{
  "parallel_block": false,
  "warmup_steps": 248,
  "schedule": "wsd",
  "decay_shape": "cos"
}
Each number is 500 + 25 x the weight over the matrix's rms, rounded and kept within 0 to 999. Layers, rows and columns count from 0. Numbers have three digits each.

# k: layer 5 attention key, 256x256, rms 0.038, rows 173-255, columns 0-63
# q: layer 5 attention query, 256x256, rms 0.0407, rows 174-255, columns 0-63
# v: layer 5 attention value, 256x256, rms 0.0342, rows 128-145, columns 0-63
# o: layer 5 attention output (transposed), 256x256, rms 0.0517, rows 128-144, columns 0-63
k173:519526486478476500500493505527476464499510493512482519474494529521517497491488512438484496480526498493510487480513518491507492481481493521491501513495492497528485504516495492488524430466458451
q174:531473524483500517530491504526500500451533482545530486497495502494482499546512508520499534509487468498518496530467496499488512531492467486489501482515486506501472495489477478513449514504483509
k174:518514539504494507517467523541509487469515478494480498497501457549511506525496484540474485477500512500533532495465541481499494524495489525483514512490484493481447468510536484452510489517488519
q175:515508507476514508480529499531496510472497505509522501502490502494494500482506540492497492490500499495495499492501529490514506534472481530449454508509501462508549490497489513527466515479488482
k175:527510532470505531470505485518508525501491508530468509491436500478512484471490500495500488487506489485497511498513488515469508536489497509470503507502518453492491506536518463508507493498489498
q176:476512525474492518549524496516506493505495482479507521491544531460506475466507527505544482460509491504548504491469477451544464549493511494494502511535462451502512494519492496489502480486570475
k176:515488539526479531515514495490509550483499544485489535462528500470541495486477497503538516497539521476475509527473480503501488510511493513489530537504481425518519510518522491513510464505521466
q177:484488477511484494550472502465443478511490487506483506483491460507529518496523528514485474507490488510507444525500508522504493476463476534493460481487488507493500530532504493473500480498467478
k177:471459470441490510519476510493500506524508479491511474472464457500488483504518498502488481521493493530520469499487524515478508537476493493499501451488486536524519528530492484492478483480480521
q178:478493536523518494518529492511498486530509468489528463462529487505472483447524506491519529504488509484530537489460494515505497536535488573480510489493477545497517502512503498525481485469533468
k178:522495535503524515473544525486486524501470492499522475416482465543504495430447478508511496488519502490487510534490510524528509503498516533458529509491507454517523532491476507521504502504550504
q179:492505521464455483517484476496545459456549497527463528470478526485488427492521544529475511538519484504477514517480429520502477510498503477503478483516479490507515530467492506504500552501486499
k179:519516484476494496515475450526508452505511554505487512480470566498508456497506561495505511573498492511492530496514507531468501517496464478495475545523496508509450516475521481460492522492496462
q180:482529477508496494470511513509494546492480496483471498505512503554444456480513500466539493513477568514511481489532510542543492502487505506530487544470495459494438508530508510510497525503445513
k180:490469485494507521514554534498553487532517504495476528534500502499490481479552472492544466478468514481482523465504474486524500518502515440513503539462556492505465506506521504501452476507461522
q181:491488500474523513497563505478523513499449487501486517488511525501527506476482496457488512462496495492466448499555487448508451501522482465495479506489491497477516461519485508508512526516479493
k181:520498496459508512429530471483491517479512494521493538497502523471507509464505551475464535504479522509436524520481497459510497516531507552527458466464542506452541483538517504506460519485504454
q182:498498541493485490490477500528516522473516507527515532528463449530474493467509485461506501558512503506505468506495546493486509485492488500511458505530446541506518485535512515518503494505488509
k182:484478500521523506523489455502500493484474486524481528513490445500512467504521451474495508530492447536506473538513496525462469498465499472484466531505476556495470529511526511493531463489498516
q183:464510514512466504532478520496542517502480497491487485478491492456522480527522492543500492495485502519448523496494458500519492506437500490516455476490515503491479502524493508504519495532471496
k183:500481483503510480525459503474518495476456496450500513494524485476498525517519552519497500503486524512461508519476466522508549506483486488514468534503489490516518489516518503499484472546471514
q184:511516506501503505497455484535465495521522509452473475496516456483496520463521497486515472508484513515466479470509488483497530484483472498510499489508443478531460498487501457475472491490480502
k184:498530453517490515505478506516521527509490490495511508475498469507499497510518460496487509498485536495496495482502505466519485479482494500474506483528514486510483520530541518485485489495500511
q185:497478473490522513519504512477500525449511488515486483499472521518511536534470519507531514463472515459524516551480519470499471487469474480516497487452548487516494466506483467448509483519460491
k185:529535503500503503491506528472514478510500482530513487512490474506497505532510502513478503491502537473501535504488526480495484509525524519521509504467494499471463465510501466532468514508455508
q186:550500483504487474513491487508515487514500478484501480493488508518507503546562511496490503526483506478484502467482527502454512518530517506504508531490492536457480525475521496517482547503552513
k186:492507499500481496491489443552479442510474493479493502490484508498473496526498494503491499504467453432490498498476539504502526507506499486506514514537486556437488523454525538487487530512509532
q187:492478515510499501528527510483534526508463474490493485473496493485528537490503492523471468466499528514502473498536530506518472492490512502492506495504499471525503513526506508540495490526519475
k187:499445507480492482514544490453506530495476485540502464441491483493528505521516498498470515485501503522481526494554511475507503487485510527532520480482517468510534469489498511517492485517533493
q188:526557518516473516542501523503453454488491522506505510519561487497498504491533517516541473471483519510518490505476488499488508538517495479506517522513471485476485480495516535479494519473466459
k188:495515511514473509496483492512493509503486514508518459518492490501505527473507471480538475492486520496510518517477496515499491548477480479484538521495483464515479502519542528481510528475498483
q189:511500489487525533534493502492519549509495464505447484513507540503482493502521501486498493514523482456489509488516478478460501507494494538485493522491497471476495491507502510495507544496532479
k189:525502468523487496494528537496502469474492517484510531536476497478515502510490503485479515479507518476468488501491510495478495513488518498476495493496539491498473519527465494475534517516518513
q190:490509476503478508500506531539515474461516561499487518515529525520484529479501520536503522521462497533541467454513507550510504486539525494490488540502469543483480500470512521538524493493502499
k190:507525518485515484553478496627493491505523493477528495479491485486468504481454539524535522525499461571509471488509518482519491468523496486490516478519452523493467503483525480500533504504510497
q191:486477486505534512553511496531489536496490505489512493500509484468498499477464501491451505520499479504504498510479506510524522472505468510457498525513525494492495508523495526504509478490490515
k191:510500478516489534529512526527526516508527505496467522484467502524514489473481508499508495498546491537526486541462491508534490490512526552483471489477541462522483496542511498495513467496529481
q192:502487506472508520481465505488417488511531451503498489501521476477496516535496480529494508519507504476496529505525531481519501505517477480492515504529504498535474557519521463496519471464540489
k192:486519521464475464496472463496445491555513495512569525483502510480507544522507482501472469502518481473519523513499518504506527484524476489488524502520498509501493520519523534482518516477511477
q193:518480507507499521423503521514563491524482535508488500507505497481512510519538520476527539511514483495535468500497469549588496512451462492490484530468514466502511479492483491576480518512477513
k193:497451490468504531507497465489516490532473488502489486512509478432507489517537498499490546540511481512517509498556487498551481497500504499481481488523476474484472495495470511528471499525523532
q194:492493508470470471486544501492452516554545469479471517485471508514466478458492465520500514517504544497553453538519528510525521470545494498513489519473537483440483517536506527486504486507509477
k194:483463505518499476504541474504501509546522484480493496515512504509482499470493466515511505482502535493485492488485526499545487506544500483507496487479504536505497535501500520533506471492495498
q195:507474523504515467503482502496506490512472544540528476520526484498529520537517505515503458513487465448482532511505503501490501533479505510537506474501488566523510482462530489492504524472473503
k195:463471470512512485517467478458494509475459467498529497511505470510515558552526500502514514490441498491461504500516510504497521494476497437466492495505492557490484493538486494489531523493496541
q196:506506536454461456516505506525478492516540474533478512481550505455511519473479504498514496487513504474509516525474495469496489514539491528536513493451461503521500555428512503487485476532495492
k196:476518508512519479491506478500487511496477498515554490461523482476506554522489488507528493501534502477450486514471525471509513574531451503495505549482451480533504499475531484516501499504526526
q197:503513505549526489467518486495497520511448452485535493465542480490504510537495500503474472462472527526499485541550530511506538483496478485513515470469476496500510477480488545517482515472442469
k197:489524488518514506442512500552502508478504498520500490534493462481524504526546502521498465459498513468488494517500530523499478515462510493483467505464507438532540518516501524506451519499472467
q198:482530460543502520543510532509457501516505550447538559468484503497492510468479543547535478455538469517538542563538508539479520496507514507475539456500540502492484503507508527457534445455523486
k198:484498505495490487540508552518481513512557502510513505495525519466458484465499512537513493473506489491518524550502507505496490471517502490518526488518505501523530499510489510469509481512462454
q199:536513500494501507540485516485511514502514466514500484476529532479503453485474513519529526498482470478505524517469465504525463526498486489477517522497469527493506505521455479518473481480489520
k199:581505569521480522489471513500518465530506485474459488481498519517486494479483540515506480517516530538482557517524486516509512547538499540513514499498484485517482473495506473552480531528503520
q200:458498539502473493514502485491522476464477518477544501532527505488491464504525528524496471486517486483477480503498512533522530521490497490460518480517488475503501459507471513495483484475508487
k200:525476500485480514503461514514519510482512515478492510535491493510505489496460490470480460492515486518497482513521532505512500494477528476475525529491490449538512469537492499484507482497520481
q201:484480505497515486500576497426509509476498510465521508535519500544485512551529512477469518474506503507538450490503524505491477491488500469500512522522516453528491463492474544491516498489474464
k201:532499526501486531476506502501532497511565515444505514537485496490470507516521469497499491522514540527523488472486546507519495519532528496495509518513512445507521520482511492529483505466466469
q202:538504493465468505456486494532488493493505479517495529524526520522513472447486488533495509547508462531557488546489497519477555511525513525512489483532508519513516496510495514527508517524506494
k202:478499497505516495530500476519466490503506452501499482518487514512512492497518510510518522485472516492542505504518458504496516525518482513503474484499494564514467514501505514510535487500505523
q203:473519530466524503488494468471492536482476508524498485561524473570498488544503474443520498537499507456523444504489531480516453508496515510515438488507504488479500503483491478516585482480481466
k203:447511557495491520540514482447500534458521458494510536523509490511503500504544470490530510498483556507491518471508489511544451475526499508511419522457508493506494476479489517512550470477519487
q204:448559515508472516515488526512495495468518484470496482469520496496484542459524467559513474521460523530481502451509489512527522492477519482505487446516516477511483520499494522523498486499531493
k204:495519502499487489507501546524521474481494507466504481458488520506489525476464500519494464503509455506482484473506505491529529477487523503505512475498500467510467499493527499482510486490495498
q205:486501474508497477510513490509483506495541525496512486504516476502487514510500489434531532531496519488472495484500513532493517533444499510531507523507461494497513501504506521520514465502494477
k205:471544524519524521512459481492513480508508481455553504484515474517492520472553528517543484496512497481440527469484502531526522512502523484488482519553495497499446495472494488508510501499519483
q206:489493451522496513521506499459474470477502476509538475473537498494556470464517485505487447449503531502508505501495508489517483511512522512481498502485484494513531497501502525510516537457511524
k206:497454449510460526503511473471499511493507507535500476517468516469543463502514467457533488540493529469488492501515494517504492497502543528492540503481483499507516526494476535523477527492539481
q207:513520488509511516494563493475479486484546510467522510512484510526506488522505484514522515490462502506476499538525505529507523494461490558504531486485519489506484456489506562504521511502503518
k207:500543498527503513487578535520497477510521481473471491499515508487511483500528466543542505492444494470520501512510507585506480503507495557504487476521505497472456496451476490517524533539477518
q208:495507480497501500497526513527491511521537479492503540492483468461503498456503516463494499520525479501492529456523552510502492509500511492502514554522476489539510522474468497537503455531541504
k208:475536483511516519496517541457499506501510517482446544467511487475493476492491509496515498496580483494499509505538505491547463504507509502496511525530475491487526488467437495502499461518593484
q209:504495502480484482521525476462559514487497521493517514530497537510505509516494518526501464494512465494504490485528548484503494498517519480523544519475495473468493451491515503515513501492527489
k209:500451520526510463535509495512521506481494512511533529526534515466490494523481502494501536488515512511525489494507545489518471488516486467515514489488512495480529494464521473523487471514516515
q210:494500468477529518498543492519501497496509518494478528529448519489510471497484487493503485451522502492501517540517497458483497481539501462478428469454540508496576482500506494514485477521502506
k210:554523492449511475469523504476487501531489483530476499541505536473499525496439520471472491499527502497499552564499474510493481521507452527508481466502509537467529528506529489477466447519527521
q211:472474502510510526528471495493468497471465518486514489482486497493506495478481495521508516538478496495483508483517518504494486514488506502496516473459499509479505499503515511506480496451497463
k211:516528534502517495502490558488464513511496482502503489514507501524506464499459483537531467512505501513507493489509505497474450474481530497486515481478519473487511504523521500496459529484499463
q212:482489479491503534479518521505495466494501538517491432512470489494500515530520501483512474498509504470498491443514522490504511465444525449486492516504511483527521483472489514486509503493475475
k212:497485458464472491512472536468502523540507494486513515530481497454483531533471485483488516517475485495513515500478505489492497487424526460488521488512477479505498511475507489507527490520494507
q213:484517487517487510498542527544481499477513495500510507514485489488473508495488487476437478538493486547504462471493509524483545492516502506502466491486474482516471528487494545533499503542464527
k213:473562457452515525482487510608519488485494493508499521504501471501520500483497532512529513511532511561501484512481504519498501531491476472488499538511500514548472536487465505484505489544474518
q214:490489478509477458541475457495480526502498492504496476485551537479503519498481499536484488492509529467457500502515497522534509524515466474488475467494514529493520484545490526507486493511480441
k214:538464472494497485523457529478482487511484510510501486459500526536522510517482503489471481456533497520461496543518554512539536506520531498463458510462484502504524486597500505488487478512482449
q215:472498485497501507503473489482453502502478488503485499467473475525514541506497460531494506511525515529466517478479476508492476480515538483521527513475505515512483519511498515469517483485534502
k215:472514509507491498503502500466477541444514497472500522487527513527494484502532510522499533519506482501524528469493471488514505481499517506533512526497473515503525490488445521507494492482502480
q216:516511475484514532470493518548500505490527522480501505530486502454451514527518482487515489516494509517528522477502512480488555472478451504496500509511514490496485455479533492496478534464498500
k216:502543432501498505514470525539514491552515518530483500541501521486508520475517464515519491468478510492545488511489505520494499489511459479473525494502527531513488503500532494491540475510489527
q217:478480516466471484505492503475485507507485520509503521498500504562499495460496484519509519514454501504550519506477493469491508457551511516530535503530493529485513492532524470483521455472546467
k217:507460504472487507549480473491488524517496480474564495487495475499491508500505457515514518503512519524555478512467495496501523464512492485496517489505492501508542518516511500486523495482524499
q218:495469479500534508504474504521540498504519500511513527495491519522474501487481538496518497523506531467482460514524537495511518494501493504484482487514501503509546490512514500518495462501501490
k218:532504482461517513493460452499512505570531469529500508512489500513493523480452490459458465530481449513487518485516523504528526477537496456511536488534490502505542500511551490482499478522491413
q219:540526507503451481485513471492471493506498465536482480500491513499497473526516452515502482505515512541504498509483544529449506527523525495543494505493509501510461497465525476503487481537508498
k219:479513522514512479503523476504466480453499487504515492499516513519520498523527535485504500471487480478530495472497492507481513510509468506527507519474499497493523509460505502468505479483494548
q220:479530512518457481501512479445545493508509523486511464506496479440491482558527501483505544500526480493472501505474518496476505447457492512499538481516510491467491468506500553505489496456493455
k220:525500482524478482519468501455504542507523533541523487491491502488503517517537518495491503512486486506499465547495518518484496468488508489476499532463515501480525498471486488498493501477522503
q221:511482499533516499482484505505493469511542501494510501518502502482469540506513514465490538511521484503547486486474546483484528452549504502510538511464494502499480507487495491489506457484513527
k221:495553474537520518468474495536536534512516500484531527532527487537479491517502439514480522522535508529553460496473522437544472445543529544478564504481475508472505511484451525527494493536522528
q222:489514489522527477522521485473501488497479479498518494467490477506517479499535524471503483478491512499515493519488499543529485529487501488495507504491476508515534504504467535512481552522506494
k222:499487500511518507481502524451486507484498484492496458487494450505540472470513547521514452513514513509469505515521507515497458496494548498481482509517503481513530484500464510545498528476496492
q223:529481532492499497537512514495486466505476515484497502483507492528534497568534494532493502455492508453520520500472498523493454503486528451487539498510505463503512533519514503472528508455518473
k223:512516551489458467515566533463496482485474533478494503506475496492473509518534472500475532498518516467545539480533534524558461507506527511480536522475497474493500521531487509497502506476483488
q224:546514506513511493486489516530521477484509508479515507510532513514501503463503525485538493488485474497569494476493534521477538512481509489458542526484470477542511488507526484497475533479498523
k224:519535507512483523500514495541502502548516479502481480472492489521488501454523499479523462505482493486518507468532484512478503488458541528488528490511501507517485485521521506493518525482509489
q225:509498534461496492515510531513517494488512498537468481492479475473522499446489467500500523528489491474482513495447491496500495515516523521534489456511514533496516507527506517515535464517530508
k225:494485505478511522548509510455480486489460462503516486477509511512490529479506490497534522475516506492460499518490458509520520491509485522502472487479499522486472522487504505480538468519549550
q226:532465509496500462504527517509520497517474518503495498503499474509530506538546478500504475508496495467550470525501537554512511534530527527498504499545482473487525486472517458518520498478523511
k226:493489534489498475525536470494490430512475465497503501498475453511502512545541474517497535480493486442498514471522525497563470506511502523501517482515491517461495495523467517500490496490517511
q227:512530497511517531492492524525474493522486472499437551507494502552482467467474469482472501518496526504455502493521531510489468488449543541510505497498534482512497518498512475483492447510515516
k227:484523509488506500490516541478517506480486512514447517473498526517513506437515507475504507508489484481514458467532484486491522476479513493521543503480535510480500474489511495481486507462512495
q228:475554467515481564501491516477472517495485515506504531520500538499511482517480496527520472445498501502515506540513502497466484496524509487543550471508505495475483485482496485460510472514526514
k228:483551491547471447497495507486497498512515499501513501549542524502485490505477514489547502478507527507486457500513502481470515515517460487512539495507472473458504477486506492469518514486517514
q229:486535501479481511538514468506500521474523518520511509465476484476468475485475496548479476472506496525479562504492511577493519470495500493510538466489537513504487474504490528461489503487523490
k229:514500494516505492543500526508526524446487500555496524457498513492488480492491531553484513471485482531519496545499504526510527492475515489518529496445526527503492488483494465480517516486465512
q230:480504542455491502485513480502479498493484509486523501474505491508492507479455496510504504503509517498523522543482496508518456496484489542500504508496495508486514480530481534488480521535487483
k230:489458536454506471514544484500512526472468494563533505427488491501507513490464465521502525497492487501492509500436503488509493523533508514516540513496458504517460485527500489531507543501533515
q231:493539513516502483485495459510449464453486540481495470503498479494491486527527517488543504519515543511498508555475520547505514499560495492508517470492478454510466514456486471489455535502497511
k231:481536532467497488486459493532494458432508483464513490508512480539489463511478497492467487505483525463512528485499515543518444495505530471486522507469490485496482491486484509465487566490518469
q232:487508498486505482449489507469502498535475482526508483539533532525478510489506471482488496459520502490499492497567504502473544512494492436527488512503543502504536444533494534469495537502498482
k232:507445473493482478438508505510480505498487497483500504549552549492510507495523474488470498498454482492490515517505522493511524531466489437511503523480507505487546534530461507495494519517491507
q233:462499500520497515491506500467533491537504525514490520502514537517503490499482524492512513453520495519517474526474475477509499486512509435495461531541519510466486510503478458505513515508491507
k233:511483487534485480500505440521548529512549531433500533516495508530486490488486541475499502537506518492492509494459516505489477489515496481549452503479508491474516487497500488501472490464511459
q234:472508504508516503481461513488506486519458530497504448480540514530556506537531489520525507475505502476501478500545493470546462484497512473508471484476472506471499494490478470551529519504473476
k234:478468509502494466510492454498486475494485475469534486500487489494497507545469519452475529500471518488492498478530510470546504500500520490489461467522483485492497486513488521579469516508490478
q235:459487502494482494520504517503517489478504463496500481517517518487515519461492500538501514510464461520501451462500500496504506494486491498507501505497464480474467501482504513525510529497500474
k235:512510534508502522496467517514507514438472487497487505467520495500541501461487516533500490499494513550483491475524523480509497482509528514482497495501484459489500497501482490516552477500517514
q236:498503557496495507527498475552518522491476514481501490470527518477511465496505534498491516509497495513494475489527499485518529494501507504503487496523492478513518484520514519467495493499488441
k236:497509508509510488502495490546487561450473552511476506471467523449516519481486505496462496514518521515471488518471511505504497455496527536487507531512514460531528512538502490474530453535521459
q237:502514490560501492507482509452507508454500475553501458493457519532479498503535498527503480509507500528481510501555497514507501469511515491483489487501482495489498496463501529522484528479466486
k237:566451467501497474486493515519500492514536482543486407571497473489521499514508475524493472483428499518528486500524506477486498505483481494503507495464448507510539527458513516518427480495465463
q238:536504511453480515514543518505491494520510487514508508527512542454502461507477525490514508497504492530523484528491477510513498522489468543515532504491450475499508496501505544502487474527494515
k238:523554508564524498475455496481466491518500489503531512515505516474475532442526512489537529475514497508463469485460478502457493529526445481494505500508508505498482507483544481505502497470528518
q239:474466522533486470519462518509522496528516551461514534472522521496512437490494511536526530524508530491527532525504500530500510467542496553534505505456478510520494487493461514512465498476577478
k239:503470499515514459505500515437465521538525531475531505505525490512495481485462439495530485489489504505491468536517536468533505492530512511474511476493445539514509499505511503533477515529528544
q240:457486535491498555528505559518516481519484505495466506527508517463498512507498518519520478490493465483524484483528481514503521499508495463499469531529513435507491512469489496496482483521480522
k240:512482496440479448487492527538519490479508528465508494549514492485455546503509505483521487505544500522486500482500524489501498512511455493491512501493494438518470472514526494472519432522505494
q241:507460464484490499513519466502500524514501504511524484497497508474508510459512494528437467519562463513477526499480514466492499475568488494494493497496494565492521513471482507498479489469528485
k241:523488444465525533502452473482511489463476505498524500502466525481527514498444526497469515478496482514544518507461509520532477492558513479470478487473451509559566607507495488495496508470491473
q242:506508534469512478490515522431488512503481469527508526518493497489486475537523487481492504547516513508543524519444487501510454453507458499510509508525498464468487514483477496492495465516527531
k242:529502521495506504488521491473517469490504524469510506563477465476491469530463451477507509489526524527572508461469483500490454513527466503509524508502461446516478500452491494570463511473525487
q243:555474502485506489500530504484506540482528535528504492483503528505476506532470506501477544494513477494503483514467494481478494490508470456481481495504496562486524478518477516520497490508463499
k243:523509519535508503504475488511482489524533471494515464525486516521492526528483523532477487495503504514508529505502524466495479480523492516498478479524474504513477464498531493525507501475501477
q244:501478509499530538497511467512495503470453520534472478476482510454460504487484544477453486524513502497494572511506441501528452496515488530481497535516497499475491530472489491471491523451526477
k244:506532477484486525459527503453497542461501521490481497505499506449489483546457519489484496518495469511526547491479488476471463491550514502500506490483490487486485541472505509507510513466499473
q245:500503542465500470514476490515500511501500527500510504539492505484490502484466501483507509541521487497529505505477492515492504494493518532502530488556533464519523495465463540536493481491507473
k245:481534508518526505516482498502496511491550487509516517496505517536486559473473448503525510488536490503537500489470478521524496480512514491483514536516509463537500500484500447525537457488490507
q246:510526484528483523488485524507501481539507500501505492487516520449516464502543488503501499525498496480493506494454478505498546520483499459501495503523525510504511523496496499502519469488450542
k246:516484455574491489514499481476496469547496527486501443538485498519527525499530520483512495503473487496510520510540446521496498535478481523497482516514485507496470498460478554517481487511498532
q247:480513506502452470534474478507488495486529491499489445482531514491516517499484492497539532492488501509513461488547506495511523484517468520522439497478464496514532520510497488503517493562481477
k247:465478474559505485530482478500490504501463482459525472469526503502506502487511515489529519475527491524462497498500485505520486500535483524506440501476520534493486527495484485534514477545495496
q248:545493485527493495519503498514549524506487506499512516444468504483513500508527539533463474493500486508453512498500518545491493474476515490507540506479513508507511492512528500485467529482504511
k248:503501510448491492489493497501522496496497496544468474519495499500463487522492527502455493497442473487490509507514540471497510499529494494525534491490486528481540477472535473455443511492500489
q249:503470489524506521492520487503505520536480474468473536494512515518509519498498513458533513522451431493516507490481488519467515504477492507521515550490481500522498477542518521498532502508494528
k249:492446504528521537485522490483489505496495506478474550528516487504487498494550520543536537497518458492489511507486444516436512518516494495536504536549495516487497459490438509461508456527502542
q250:532505463500471474479522504538522510499528509477494519497512542504495522475484507496490436509490522501479491520478460494505501506497492479487490509531502522512515489492489485483499528498439536
k250:546502437461485526517484509493527480494489516510443467498499530520506515509537484509483491493473506472497525493488445509513531527523501522504489555510486511487486488510522500495528512476454499
q251:467505492462505526512525556474496496493508445491461485490485464509527522496489435528519483489499540498518500497465497448508488502499512516470482485525546464501489490530494504500520439507492480
k251:515495526433480516498506517467482495501517464487522510456485494488519490505512482507502515501535543489508536518476438514498489487509515522501519501496576495482489482558500490531492499547489547
q252:492527462520510496517499485486510472546523481494468513504472529506512485485504498488492498488494501540498497486479483475470499499525510517557501510454502496498528502483494489501510488542497534
k252:495557493518520512461486482479505527490505503465498516454535509546477490450483524486506520529482513510489472506500488472485515499542469491522506511479501546492513492447497499528492513484501534
q253:489509467550503534516523535512537539539508504477489484516504471560471487481514450472454439529483519518482480494476520466529453505513508493507478534499501553490481497479526505514497485494444494
k253:493489478483529527514522516521522493517466499493524489497510482504511523479504498509502496524469511510473500488484507476507483492477497496499491505499498494501503495498501514540463489521497533
q254:484510517480493500462512506498492484511552524516467507501508553530464510484467474515502495502465467490478473439551502488529517442508507440511492533476546524495505498477518529496494528499511537
k254:544454482477494462515528524554533498529520508486510493501550523522477492460448494515482525484498469507519461507499510491521556483497498466511507503484505525491520498462486512532517485462461530
q255:528499497460500460520504508504468469477526477526466557495473539490505444497501487506483496518528513492462508494462435508472508504487493519518491472500523492510505526491506473487476555508485538
k255:515510485444495494473483478498525434498504511442510509515481552505479504515517499526477494513502506476502486484461489515496504534510482499511495541504495520517491541512491509472506540484487523
v128:495472455477481457520516499482539514481491520481506486518475477500512479503514474508516533524506464531466452504500456509494551534498455519494543466480504510486511452507467498507490488459523516
o128:561499475475497510503492502486504505444517536485487480565491486474520465529441456528501513495508529514501511530514499481543526459482526538492503529472534510485473501488502516505455493506465463
v129:451485491529496488508504476483486454475463547480484506509524503498517489493484489506459461522462525481469479504511444492540524437484499527506505485472503469491528520485498489505521472485480522
o129:528484488521543494552498499522507538443481496489448493451499508476529516464505493504501495478521548510549499492449511502486533481513549497469446542542536499525463519466508477489534485473523515
v130:504524526497501473510488527503474485526502557510453507482495485522496479505555494504474517499478465511528473494485504529510551487517509494490485495517465545492482507489513488497533466488510473
o130:491489515519490538490523477512520503484510492495489471500456522492507493489421494510528495511528501509508497494478514511524559527486502495512471476509463500511511538499483499515536410463512517
v131:469500503521469471475490472506485462469483527475483521497545522576522465498490526488465471473474535490502508475484493508500495511480472484503519486542506490490459536472519538497508446520519474
o131:543487551514490462496536493466513524515495516491498491522504502557522511494527504511469471481480516460532487504521532522530457461538507516495504500533500505497504521459508462516514512500510530
v132:496511475472494502495507487508472493493525519495492537526498441540472507485478521524492479492459485501536521495499497508536506495491524512492489458491444516501493512538531498506520506474499507
o132:531505470509479521535502446547518510517431445482495530513500495466489488492480504502548499472533485500479501528564473523495522494474497484487524485517532531470479511506532487489486512489466497
v133:514492464515501460470506514473487471480512476491495478470517518505494488492481503482556471490549512511486470473520487499489512519509532505495481508459475485552466516509570476526492510500484480
o133:511518510467503498510511513485483510515520499489478516525493479500511507500492478477496496517502502467506502524528477509521505509541517493484502520500491507483487477543471470486505509464485498
v134:493478513504481497484466493497487445474499470509428499509490496517517486461522512516467517511510518506509481525492511536553481501476518500517471480496512487457500441493493461502514479540462512
o134:496515526516529534464516516479534503501505461491387479474523484493523530489517479476503489466478498494498504457516521525492505504459499491501501527528489466499519441518532508513528495475519522
v135:522511482473510571508512503501497508484485479561535514514513499490535518516504496500499493489497559480494491527497570498494533500495504471499489466477541503458498511516474509498537529477494487
o135:458485475500510555502514454497492508513480512498510483477524519486494461510506457497504507478502465513523484514501516514455508506503475527499507516496553488526475524507457522500483487504498492
v136:490477501496488504493476507530503513476464484508524539495513514503467535517517505482498542482506490483512493504516496455498545533498566508494480481468547486428483527517509512502479496457504509
o136:502481504522525511521472459449521510503495530513534545485487513504454519494504498473477512478510481471509541493525509511502512503552469506451513476478481487501499478495491487521463467505506517
v137:488520505534517466503529498498495534531544507490506527511492479532531495506475496486551486482486505512547497519481497492513486515503500482495464521498525537509497523500496532470461493503496503
o137:464506499526474528493464546488524497500480535496514498497517502546477484497520465519487483530441502507489487524482522515488493565506476489526491530504512479487483499486455530490490518547492445
v138:472489489524501471532536487490493494500525519521449491540526498505500544500514525487499480488529449491528508526508497509482485512506497503503486499479475478488525459515504536483519528448485526
o138:475496511491480489479486571517502487495497464497512514526501480507485513499496489498476525512536480489548508546516528528508493487503509467474467487505485509478519499468498498497508452475492513
v139:487501494466501519509498509528483457502510491540494490446484505462496490489508496498537519516552508524497496470491493507494509494495484507502510470513539530529519455524510492496491479480488459
o139:456524489473488537441507529493488462485487521495501511481440512483500520513472486513452489521515468473536498509491495463496509483507517472489467498467550479490503476525499529527467501487458468
v140:523467509474520473513493524530508511487508520489471442528538502517530488503485497466510487472522487488496487496518482494486469487489517492496484519510477491540468482505516510482495461479535494
o140:518489507491507506495508510490481499505457556535517474483496505545491492521518531556494479512489506498507475504472510477482525503497493480531469496527468480499501464497529493527502495507528527
v141:490500533490498511492488467496479505506546491488516481529538499464508543510500498475507555502466514499499536541539490496517509505498493498483487509504542471496498536500509510491515529537494509
o141:471512485483499480535496495491498495469520505479482538503498508537511527472489519524456459538520523518460539490472501523491475483503482511462520470466420492521487547520527516483532500519514499
v142:492535510476492495421483503511506519527496468502517516490484489471494489498460484470574495457492502531517511471502529544496497491532496472492498545464512487520523481485496477477491470508497509
o142:503509439512505507504454525497486473511505507430495510454480495521514539525517505493479506523504515491507516467500497524490510554501431508511506529543467525471470488541452523460489464476495502
v143:504496525488483525457441494492484485503488554531513481482500506482482516503509484481535501507538482509466527484475502486515490483500489496504490556550518559525503479511522502494487516486487539
o143:499530486523535529497513515455536463475500477509493491490497549510493519500542473512496493504518472495523486482511493537520502555458463475486514462476492441506508492501478492485514510512517481
v144:482477493470491511547474486515533461512453528505497526469511450501507515507498464519552476519487469451518486559516542459491522513493527510502498481512515541525515503529506526484469483495504473
o144:486493465470500538525480474477525548479503507521481511517508496495496514477518509511493479514508468516513506538478556502554511496516428505506500480479469477500489482530529510507518493475523485
v145:506475480461504536564508507509507518496549478490465497480483547494463470506542463483461542487491500476516507485515532475503468541526508505491513528504486445494457480518528497513489506530497493